config.toml
num_hidden_layers = 15
hidden_size = 192
num_attention_heads = 2
num_key_value_heads = 1
head_dim = 96
intermediate_size = 512
vocab_size = 1024
hidden_act = "swiglu"
norm = "rmsnorm"
norm_place = "pre"
norm_eps = 1e-05
positions = "rope"
rope_theta = 10000.0
rope_fraction = 1.0
qk_norm = false
attn_scale = 0.102
bias = "none"
tie_word_embeddings = false
parallel_block = false
init = "normal"
init_std_qkv = 0.0405
init_std_o = 0.0503
init_std_up = 0.058
init_std_down = 0.058
optimizer = "muon_hyperball"
learning_rate = 0.00562
beta1 = 0.95
weight_decay = 0.0
lr_head = 0.00435
max_grad_norm = 0.5
warmup_steps = 200
schedule = "wsd"
decay_fraction = 1.0
decay_shape = "linear"
final_lr_fraction = 0.0
batch_tokens = [16384, 32768, 65536]
max_seq_len = 1024
doc_mask = true
train_tokens = 250100000
max_steps = 6901
dataset = "wikipedia_en"
Each number is 500 + 25 x the weight over the matrix's rms, rounded and kept within 0 to 999. Layers, rows and columns count from 0. Numbers have three digits each.

# layer 4 attention output (transposed), 192x192, rms 0.0505, rows 36-54,131-149, columns 48-95
547552514531507517512480460490529504489514488460489499495519503494514504459561523486531490473562497487498503465494514455501454448476511498498517
517497517494504543484540511474520491470475495473509494504503523480517530460495499455492520472426488528458490493523478482533522482485491492528555
493479464460499500497538497486492475528525518524501527481471499513506484458500495489512478506483451477512483481520487496481483513496484450467501
482470509495481500518515510488509467488460565491539497514485469486524497534485519512506494431507514528510453500484509548492527477527500526488524
497479541546516531472494521543481490494517469545475497514521496457501439446503493484495486477485475510541535485550479531498470480482516501507553
500494551505518539478530503505503499501513494465438476521513483511478511524524473499468491451552487483512489466531535488503510475476518471494553
469475455469512509454481454435520487492502507532521491527515533463524476504472469512472477560470507557539464525500495517551542559505498471500531
480489531492469457515484498493516495557470513502468464501488481514522535532519517488461489512470510470494477540525576550499498459479533520510458
509391503470487470514540510509510470500491556513491455508485495484446525494588478479474457488503515481487438504503507462550516512513556485520527
499498468518490487503552496500527515511468495524501503494514492490466528507451500452518508444463521489499462475518562527462482458509490478557503
536535505523479487459543514508465522497497446456524516530461497541537475502539459467500422529509502512460477479465548479522494481478498539527544
502448500489479510514477501480548545504501546509533520496552494510553525511468453481510479477507520521528530509481543528485534500462493473494539
483559506502493544481485504482525491449564491493501504509456484506478480504518468510466536506452478471479506531460468509550483486492474475550503
530505516489459515486475446434549505563538486479450481545434540497532517522511491507509503502490541516469449517452450487494485499485509503477469
490528484499504498471517494480462461524489501500488517522521507470472492522433504457527510481507476528507469490506493465538479500494513508506466
487501519509499527497508489473487508518510495514513516483547497478521443473463503431497475531481473460528494478502499454466498495453521488493497
512537522532500521483498516492505539469457524490551511484488504518526488509504526443503531498491477484518551551502471525502524509456517518558521
505486514494511464466514517496519506540462492499552512471532494516487493461537548508520474460492476512489508522494499498497498496539548513478532
476547483524485508522493498531499467504517520554499473493509528481454529503429506505514474519497455506481517445517541513486449502503542536501509
517504499499507527497544483471487518525461467450490522496525508536508481505534502513511482483505469485516497478500493542505509505503504501511521
472499484474507512553504476499503506512531507515505507532500523521494554501496486500513541531467493484496485531521506530489486486506539493484477
488538480461499511482493455525461486496517526533496491504489484540502474518505471532548481476511516497470498537518499518488490500545506489497544
494478521499543529479519475515541510474477483485503453511482527521548444501487481505479504512517534493495530541489499481518539498494522537493487
497504492487502499474520487548453505506488519556487479540509449497472475469504523508473520520483504520497529498516534461528493505478469467499501
480514474499492491507489507507482520475520499474502518491528460512522492497496508484494463516546485526503489501511563538498530490529505497491471
490491495501484539528488496512495514522514511550526497494514503496530471502517516492495514551433472488516525491513505508472485530506504481499487
525505530485516465496542479559502483514454531497511465484502487510471464501480499476524503468509481465509467513504474514501525471504470472454489
496483542471513537484511506474544498448516501468508499480503453484474516492489513498483517522485458552539504506456481501442513489508510531501537
467560542492527513495466488499485488502477505504499520507502492500498492507483529549461518557510515511483535472498500527515469483487471491548496
497508485499512485521494482509491470459503497457507520494477490513486514453499477507500477501527515535499516492492511481549471527493533477494481
517475493493514514520505495529496514486527510490455518506521511499523500482464500511524560516488498473484483491473493517494529520481510444479501
447475530459495498495508512491529479517458448513500522491519530513477501517482502491475522483492474459461506505516542506480466508494520509508504
506481540482512483524515530530491505486527511482455524484534515514488512524491506479501542545530530519476513511521561471513514522502514493524562
451518498531478468490485507468502465495519493538517510484518482492497542468502486496496449515515477499524520525494478481487506510534500519490534
499512514473470479529479496507498520446511470521538497477449513470532487513503509520451456507534526490521490497490536501492514471501490478480512
476474515499530514514504559557508465512516508499482489506486480516470500525506572505483508495479493479498468522495526510492467489528487514503519
542481453502448507507514467556445467501507483499483462476500464476521494488512479534483521515526520548481488529505498514513507475505553511496516
494489555499492526557505540498459528488506530483496493494459496507557516510473476495493536511521504509491515486511535504502484502501517490499517
# layer 4 attention value, 96x192, rms 0.0405, rows 36-54, columns 48-95
547468521464541494507533533505559504480504524460494509507469472495466486479505487465467477511495523524503512484473474485482469476489509500520499
475543495503512544500493507504482480515512498534503537517505499494460461487499516462527505484527456502539504496491471509470488527513533459478471
491498518471475493508504513457504489490549478520486481513493472534511519468511471503526562472496433479485488503480480495480502522490478505508462
510500484549531486463474493472473519507515480506502542436485480491530538473523508491448454500519520490466488512484519573486480493494487492471488
496478487520535469482519466506472466498493494472523496501445495512454528527532529554498527458482519509548525483480479499552501511501487514486440
527537493480528465488533521525518530472507489442465492490449520456492546498473515478508503512498518482490511507483519528503453526531491511503508
480500521500485490492472505464493492494502493462520480490560512519444515490497503512473502533480521482487509524512537471506512506443501495507495
544514498549498461493479530499499517512500544461512493492500474451491487504510494512509453501497500541481538447500443494546563547544499490513464
519516494543492482516523476477460514516443506493475496513464514508548478489476502496528526479499486527477488499461552445497497464490524473506440
488518517518470504467488482476528497518517474509457477515466449541488464530467491467512490458540519512532489514470460528512503473539473493498489
488486499501450501492504528521485504524509530468520484487532487514496505511495508512476460497508549524505524493484497500479498477475484476447514
489510482495536493441464488522484505477515517497514473509478511533491462489493540463479508526460516477459483512541483511459532480515550518470571
474501497480487502487501539497475523513468443497495481464465478494483490455514502499447493496513458499495492482502499468472538503509541493493464
457484504526503495507514481502511536489459581503465508515506506523481496465487489521497510525459496466525543515546468486501492551505506485506474
465491496545487469511497479543507520518464523547542511496496477547502499486490475520478490480516466480498483505461486462514484467537495499509491
523427512472523520503486488493501497467520505538495494551468503475521509527508497468502481467537507546494481509511498500489507534468463497530467
549547497485486516491489492492497501498498491543492478493477471522497456519504502474509524471455487493521460467542473511500475514532467485504492
550477554495516501477522482484501538482472550502518487488474516523437524476526511507452493517508484496498520485463503493495507496479512520509502
518454442485492536534524499491519509489498494464494533480461495495524498473563504491491517513504505484474500484486539501557522478498484490478495